config.yaml
n_layer: 13
d_model: 320
n_head: 5
n_kv_head: 5
head_dim: 64
d_mlp: 1280
vocab_size: 32000
activation: "tanh_gelu"
norm: "layernorm"
norm_place: "pre"
norm_eps: 1e-05
positions: "learned"
qk_norm: false
attn_scale: 0.125
bias: "all"
tie_embeddings: true
parallel_block: false
extras: ["capped logits"]
init: "normal"
init_std_qkv: 0.0224
init_std_o: 0.0044
init_std_up: 0.0224
init_std_down: 0.0044
optimizer: "soap_variant"
lr: 0.00515
lr_mult_qkv: 0.7
beta1: 0.95
beta2: 0.99
lr_head: 0.0121
grad_clip: 1.0
warmup_steps: 200
schedule: "wsd"
decay_fraction: 0.8
decay_shape: "linear"
final_lr_fraction: 0.05
batch_tokens: 262144
seq_len: 2048
doc_mask: true
train_tokens: 516800000
steps: 1972
dataset: "wikipedia_en"
Each number is 200 + 40 x the weight over its row's rms, rounded and kept within 0 to 999. Layers, rows and columns count from 0. The size before them is the row's rms in percent of the matrix's.

# up: layer 2 MLP up, 1280x320, rms 0.0968, rows 860-884, columns 256-319
# down: layer 2 MLP down (transposed), 1280x320, rms 0.081, rows 860-883, columns 256-319
up860,095,204,201,206,121,236,157,259,259,156,159,159,176,156,200,235,151,208,152,230,154,235,291,176,293,190,214,159,256,113,237,308,109,157,225,188,241,197,195,154,190,220,239,199,204,169,175,181,250,247,162,184,233,153,232,190,230,182,105,204,201,220,176,189,175
down860,098,177,168,193,170,253,228,231,223,197,232,188,227,151,244,112,212,238,175,316,241,201,181,209,181,221,194,194,205,200,225,256,282,179,198,179,235,171,175,221,121,112,174,191,191,205,241,227,251,183,247,187,202,233,181,167,173,197,198,191,230,245,206,159,185
up861,105,277,250,227,244,174,192,194,189,210,180,221,173,221,122,167,157,183,210,231,229,204,198,227,205,217,219,124,176,212,267,214,198,239,191,182,239,206,194,193,205,171,183,171,119,192,283,144,214,216,273,222,214,194,261,191,189,334,183,183,175,166,207,198,170
down861,107,209,231,107,152,109,178,222,204,143,198,246,213,182,173,231,162,134,257,195,222,177,272,193,148,169,193,186,102,174,239,177,299,202,194,177,188,200,197,256,212,216,186,102,179,252,247,200,162,192,201,191,201,221,252,237,253,201,184,236,167,217,252,143,179
up862,099,143,187,177,304,197,115,246,218,206,148,181,161,171,244,142,155,227,280,134,214,135,226,168,217,224,272,200,243,154,200,178,207,125,215,223,203,174,204,182,187,168,256,289,202,246,215,209,177,167,204,203,196,232,95,271,187,231,268,169,164,222,208,246,189
down862,093,135,271,219,114,173,221,202,102,169,241,250,224,206,172,208,200,128,139,202,152,195,201,191,219,224,165,181,246,217,201,203,166,227,149,235,197,214,214,201,234,176,233,245,179,178,147,202,223,230,234,219,222,191,217,290,182,180,189,199,219,102,229,210,144
up863,100,164,221,228,217,153,267,202,255,219,270,146,248,183,209,232,176,189,247,200,134,166,214,217,132,238,193,240,184,142,217,141,222,141,240,192,131,186,163,141,244,262,181,195,147,205,286,219,167,190,207,218,147,235,214,226,255,252,136,227,237,143,239,216,229
down863,098,178,203,203,191,251,168,218,155,155,188,184,251,227,224,244,197,285,230,232,183,220,173,169,214,218,168,153,187,240,285,200,203,164,263,157,255,235,196,184,235,123,202,238,198,232,126,218,203,244,238,235,176,172,232,183,144,186,173,213,171,192,185,195,209
up864,101,203,173,266,240,121,182,243,217,175,222,289,144,213,246,184,197,228,224,286,223,200,236,143,180,124,208,209,183,224,193,215,242,175,207,143,232,143,196,211,221,166,235,169,159,134,162,255,210,189,200,281,176,227,202,167,257,134,221,180,218,180,147,164,192
down864,113,181,227,167,202,101,174,242,210,143,235,266,229,252,242,210,219,196,149,209,238,240,132,191,174,184,310,214,170,204,84,236,147,223,159,226,218,271,186,296,155,207,186,217,179,222,197,235,203,281,258,300,220,149,192,152,176,156,221,186,211,180,189,185,161
up865,118,238,207,224,239,163,177,173,166,181,131,162,241,154,195,172,255,271,176,208,259,196,202,156,209,147,214,283,171,184,162,161,232,228,204,246,173,153,250,156,183,209,209,152,177,153,334,191,209,265,235,252,183,173,204,191,246,184,180,236,260,287,190,221,212
down865,109,191,185,172,183,201,210,164,123,188,148,252,222,276,165,201,211,222,204,268,174,265,174,203,225,154,171,199,206,240,171,223,199,120,221,160,213,181,206,150,193,215,202,248,220,220,216,197,231,248,222,187,240,127,193,272,139,200,201,202,74,217,201,214,176
up866,087,178,223,221,144,246,201,200,228,265,180,155,194,179,307,219,197,188,202,196,148,164,188,222,250,160,150,199,202,160,226,193,240,138,181,199,272,202,172,340,181,218,143,127,199,254,202,191,167,196,223,188,205,158,103,170,135,262,213,153,145,138,259,247,131
down866,099,210,178,222,208,104,173,208,153,163,183,144,198,199,177,239,199,227,217,219,236,210,181,221,161,216,215,209,165,199,222,244,161,205,234,197,191,192,168,115,212,191,172,232,188,220,260,103,185,142,235,210,187,153,209,206,246,244,190,236,168,253,202,207,195
up867,087,210,215,277,230,212,253,142,236,226,202,159,243,199,126,198,200,189,223,253,169,176,222,145,152,206,167,168,220,167,110,246,206,178,176,233,205,209,151,198,168,183,214,174,145,192,141,183,193,149,190,209,257,142,109,180,194,180,191,181,196,175,185,159,182
down867,096,205,238,258,212,191,288,217,232,217,199,165,169,228,200,232,181,204,186,192,141,150,239,233,208,145,162,127,229,272,167,243,130,194,162,153,334,189,158,285,217,153,217,249,197,168,118,135,227,212,176,147,128,213,173,188,188,241,183,204,212,144,173,245,140
up868,097,230,132,226,276,224,210,184,261,200,198,194,244,141,193,152,179,92,264,123,200,292,206,239,199,212,218,211,177,227,173,228,192,184,221,242,302,162,223,175,160,169,231,220,228,284,182,264,223,121,177,180,112,242,162,164,160,160,207,160,175,153,200,143,165
down868,103,203,198,79,253,198,245,161,179,206,169,151,230,175,218,234,235,193,202,164,219,193,214,203,213,244,238,178,285,198,248,181,147,208,214,172,267,229,168,178,161,224,201,167,227,166,170,248,151,296,132,220,198,252,186,225,222,245,156,206,231,128,194,212,215
up869,082,211,202,226,204,246,224,156,250,182,174,175,327,195,196,191,230,140,195,169,190,195,174,146,142,196,150,278,151,238,234,173,233,165,238,206,109,242,119,246,244,188,159,167,234,186,170,210,152,167,201,195,209,278,190,153,242,190,210,236,214,232,166,196,281
down869,088,206,184,243,161,156,154,197,176,211,228,176,195,128,226,237,161,243,233,271,234,249,271,181,209,195,136,77,205,217,275,193,141,244,171,182,306,167,298,151,157,181,241,235,205,135,185,135,201,159,261,185,230,180,186,178,186,214,185,207,147,143,202,160,189
up870,099,224,176,218,216,124,150,183,154,192,220,219,217,153,217,194,267,185,263,199,254,201,306,152,222,234,188,198,163,248,194,142,207,170,208,206,310,159,245,186,250,191,192,198,184,190,203,235,171,175,164,159,170,179,211,176,167,284,212,191,185,264,246,149,218
down870,096,152,260,173,135,218,277,160,182,166,157,179,201,192,185,187,190,201,157,244,171,199,148,242,223,225,160,124,221,137,192,225,226,206,163,170,173,287,102,212,218,237,147,232,237,162,168,262,158,156,236,235,188,177,178,196,164,183,271,157,207,201,202,164,223
up871,102,270,149,191,207,205,270,110,198,211,248,166,153,200,230,200,170,217,221,145,188,196,240,183,205,198,224,220,173,200,170,169,210,270,230,223,194,260,203,178,207,176,163,257,166,232,136,115,217,152,209,200,161,222,185,244,119,204,152,167,169,145,235,211,175
down871,096,163,236,165,263,196,147,251,213,213,186,255,277,165,158,222,224,139,157,300,224,212,182,136,194,200,245,136,188,227,218,193,209,180,196,219,167,185,190,244,195,216,191,178,209,218,229,224,200,238,181,229,319,285,238,242,224,203,244,178,222,226,214,180,221
up872,107,180,222,201,231,243,223,226,147,246,235,169,192,184,181,194,241,158,264,143,197,244,223,259,177,201,192,255,178,187,230,163,200,173,243,182,208,145,225,167,230,214,156,212,178,198,118,285,252,180,197,228,179,236,172,167,268,213,246,220,221,227,204,154,211
down872,100,145,185,236,208,192,213,133,160,209,187,216,233,117,234,139,247,328,250,138,211,235,193,198,145,219,135,184,169,210,182,225,221,220,213,232,268,223,132,204,230,168,260,217,208,210,288,105,251,238,190,141,177,226,178,194,269,217,234,218,70,196,87,135,227
up873,102,146,215,278,145,162,190,175,194,202,182,208,244,194,221,224,160,217,193,197,217,215,192,179,153,251,228,279,251,236,141,115,161,239,170,215,141,253,220,243,130,190,113,249,321,138,233,245,224,205,200,172,272,171,250,127,140,105,283,185,186,242,196,241,224
down873,100,195,203,143,294,123,252,251,220,140,204,167,210,201,199,235,180,196,198,193,185,224,245,286,233,245,193,68,144,248,294,137,180,171,229,120,193,196,273,130,281,218,300,167,175,188,133,187,179,169,226,176,226,254,172,240,222,219,141,172,233,229,140,190,239
up874,099,270,244,228,163,192,171,155,256,170,185,207,162,106,178,201,217,177,207,240,211,139,213,195,250,222,171,253,198,187,194,199,163,184,174,241,189,173,137,153,179,143,160,178,259,207,208,281,287,169,147,109,210,195,232,133,192,209,162,245,182,167,201,257,203
down874,107,171,169,184,214,193,219,228,202,213,233,206,192,223,222,208,214,258,227,126,158,183,151,218,224,202,285,246,174,133,218,111,130,184,160,169,188,150,234,252,244,289,190,166,235,247,131,161,226,196,198,195,206,126,156,176,207,242,122,200,185,179,257,146,218
up875,090,268,227,220,248,194,167,195,245,188,179,269,226,221,152,158,229,167,116,182,181,191,144,226,270,198,146,186,261,162,277,201,240,177,299,274,165,155,130,182,213,218,183,212,230,171,132,241,208,166,290,194,179,132,217,151,133,213,224,223,187,187,171,177,165
down875,100,199,211,289,234,139,195,148,255,249,112,174,241,176,198,181,232,243,251,129,163,160,182,223,220,209,137,188,187,155,186,195,228,176,172,228,285,190,189,197,194,234,220,209,146,171,215,90,248,280,218,187,172,212,206,192,229,187,198,173,220,193,228,191,278
up876,089,285,178,264,262,205,185,195,183,233,186,164,176,196,174,216,172,157,241,208,214,197,178,127,232,168,249,264,196,215,173,126,188,211,201,215,204,188,181,144,208,194,207,172,183,243,137,139,179,227,111,179,189,221,182,201,292,203,220,255,205,126,174,158,164
down876,095,166,209,234,238,177,204,188,157,206,150,209,215,213,211,210,172,165,230,219,273,215,210,196,170,146,202,208,227,199,257,118,208,275,161,177,263,125,172,272,203,191,153,253,202,195,194,243,216,202,206,178,179,217,200,240,223,205,232,215,225,283,188,182,193
up877,111,181,172,257,175,237,110,215,176,209,208,216,145,214,154,143,180,199,177,162,119,172,229,259,261,169,255,172,258,162,174,109,209,210,178,164,270,210,134,209,299,134,135,207,220,267,118,158,274,236,112,195,220,271,142,172,193,185,183,180,199,229,193,244,183
down877,105,176,210,198,160,167,220,252,247,161,224,196,145,253,202,185,321,131,194,188,183,185,151,223,244,211,199,228,159,184,206,153,252,150,153,189,163,238,167,208,195,204,159,176,233,238,208,250,200,192,214,194,219,262,161,210,209,183,201,260,162,136,175,172,144
up878,091,261,197,179,236,259,261,151,141,196,203,208,113,244,184,189,153,159,187,167,199,163,175,175,224,78,195,148,163,245,218,233,234,218,196,214,174,190,198,189,245,208,222,160,162,189,143,198,188,214,192,179,182,217,215,188,135,247,206,184,262,228,151,220,148
down878,100,228,203,151,139,217,163,173,169,221,265,282,247,198,198,240,225,240,226,276,252,230,198,206,170,251,193,187,217,239,162,163,238,174,178,127,157,218,208,246,145,260,108,158,120,217,177,156,255,179,161,193,196,211,225,152,206,164,149,199,188,180,247,236,250
up879,101,210,250,197,167,212,193,261,114,197,201,238,176,181,164,242,249,245,189,181,205,241,192,181,164,154,102,238,196,256,135,184,200,300,197,187,90,238,191,190,212,225,116,146,224,209,235,226,152,134,240,194,254,217,142,185,203,242,182,246,197,244,222,204,237
down879,099,154,217,221,229,225,242,221,241,184,174,202,257,174,189,186,215,267,211,211,253,169,194,178,219,196,196,199,173,185,163,221,239,232,200,147,197,250,176,185,230,181,194,197,218,166,192,179,228,138,234,164,161,188,195,226,180,215,159,194,205,261,135,187,165
up880,096,188,124,247,163,202,182,162,220,233,265,239,134,246,153,232,203,220,232,200,260,225,195,209,165,195,240,170,162,209,218,270,244,256,219,228,187,97,198,196,156,247,228,203,183,192,218,190,233,246,189,280,200,246,228,194,195,235,201,147,214,241,226,170,222
down880,099,157,250,174,229,241,160,218,253,175,267,179,190,212,191,165,144,179,178,112,180,195,270,133,187,241,231,131,236,194,173,159,182,196,202,274,225,234,205,287,213,166,162,223,286,187,115,228,177,211,214,192,182,244,227,157,202,232,235,160,211,262,171,135,173
up881,096,210,222,198,191,181,167,236,210,208,163,278,218,162,226,180,251,198,174,213,166,170,178,180,207,192,249,149,280,135,180,225,156,175,241,211,195,266,149,229,231,207,164,140,266,176,175,209,262,197,156,252,132,154,180,181,191,118,174,179,148,129,173,253,199
down881,102,187,259,212,153,273,223,224,190,269,164,177,148,170,239,199,204,216,154,180,176,156,171,286,118,201,140,217,193,216,239,223,202,181,207,226,263,208,237,163,122,222,204,254,252,250,192,236,245,218,235,192,197,252,220,169,188,210,185,179,260,239,238,197,200
up882,103,179,305,153,200,187,204,196,223,277,181,165,169,240,223,221,187,99,156,250,200,253,142,192,181,242,306,192,209,177,187,230,182,176,270,223,187,183,246,212,239,199,189,156,154,178,189,218,265,250,216,165,243,167,221,271,148,175,262,180,141,185,245,161,185
down882,106,133,209,265,128,213,249,232,202,155,215,160,167,205,251,143,259,257,234,241,179,168,203,183,213,184,186,238,165,171,186,122,194,178,151,274,260,236,211,162,165,238,215,209,208,198,193,202,135,226,203,199,226,169,113,199,210,172,274,165,235,221,208,163,237
up883,088,161,165,222,217,252,302,191,214,146,239,152,144,237,215,218,204,166,179,261,210,198,209,122,199,219,214,180,271,237,150,261,167,201,196,179,161,184,202,130,192,172,158,169,269,163,157,175,140,251,166,133,251,143,277,165,103,195,158,170,247,248,223,136,188
down883,094,208,239,164,182,201,164,182,200,206,185,173,244,210,239,213,273,243,247,164,249,178,230,232,203,199,177,203,106,108,207,151,139,150,203,206,186,204,246,202,137,160,164,194,153,238,264,183,210,213,157,237,191,228,175,209,210,179,152,236,153,223,224,191,226
up884,111,228,142,240,188,190,196,205,187,179,177,225,209,215,124,159,181,174,203,176,235,264,235,154,187,191,198,225,202,175,165,241,230,163,184,188,155,210,224,237,171,174,145,181,191,214,263,232,249,148,217,197,252,242,181,190,182,175,145,165,185,177,205,288,285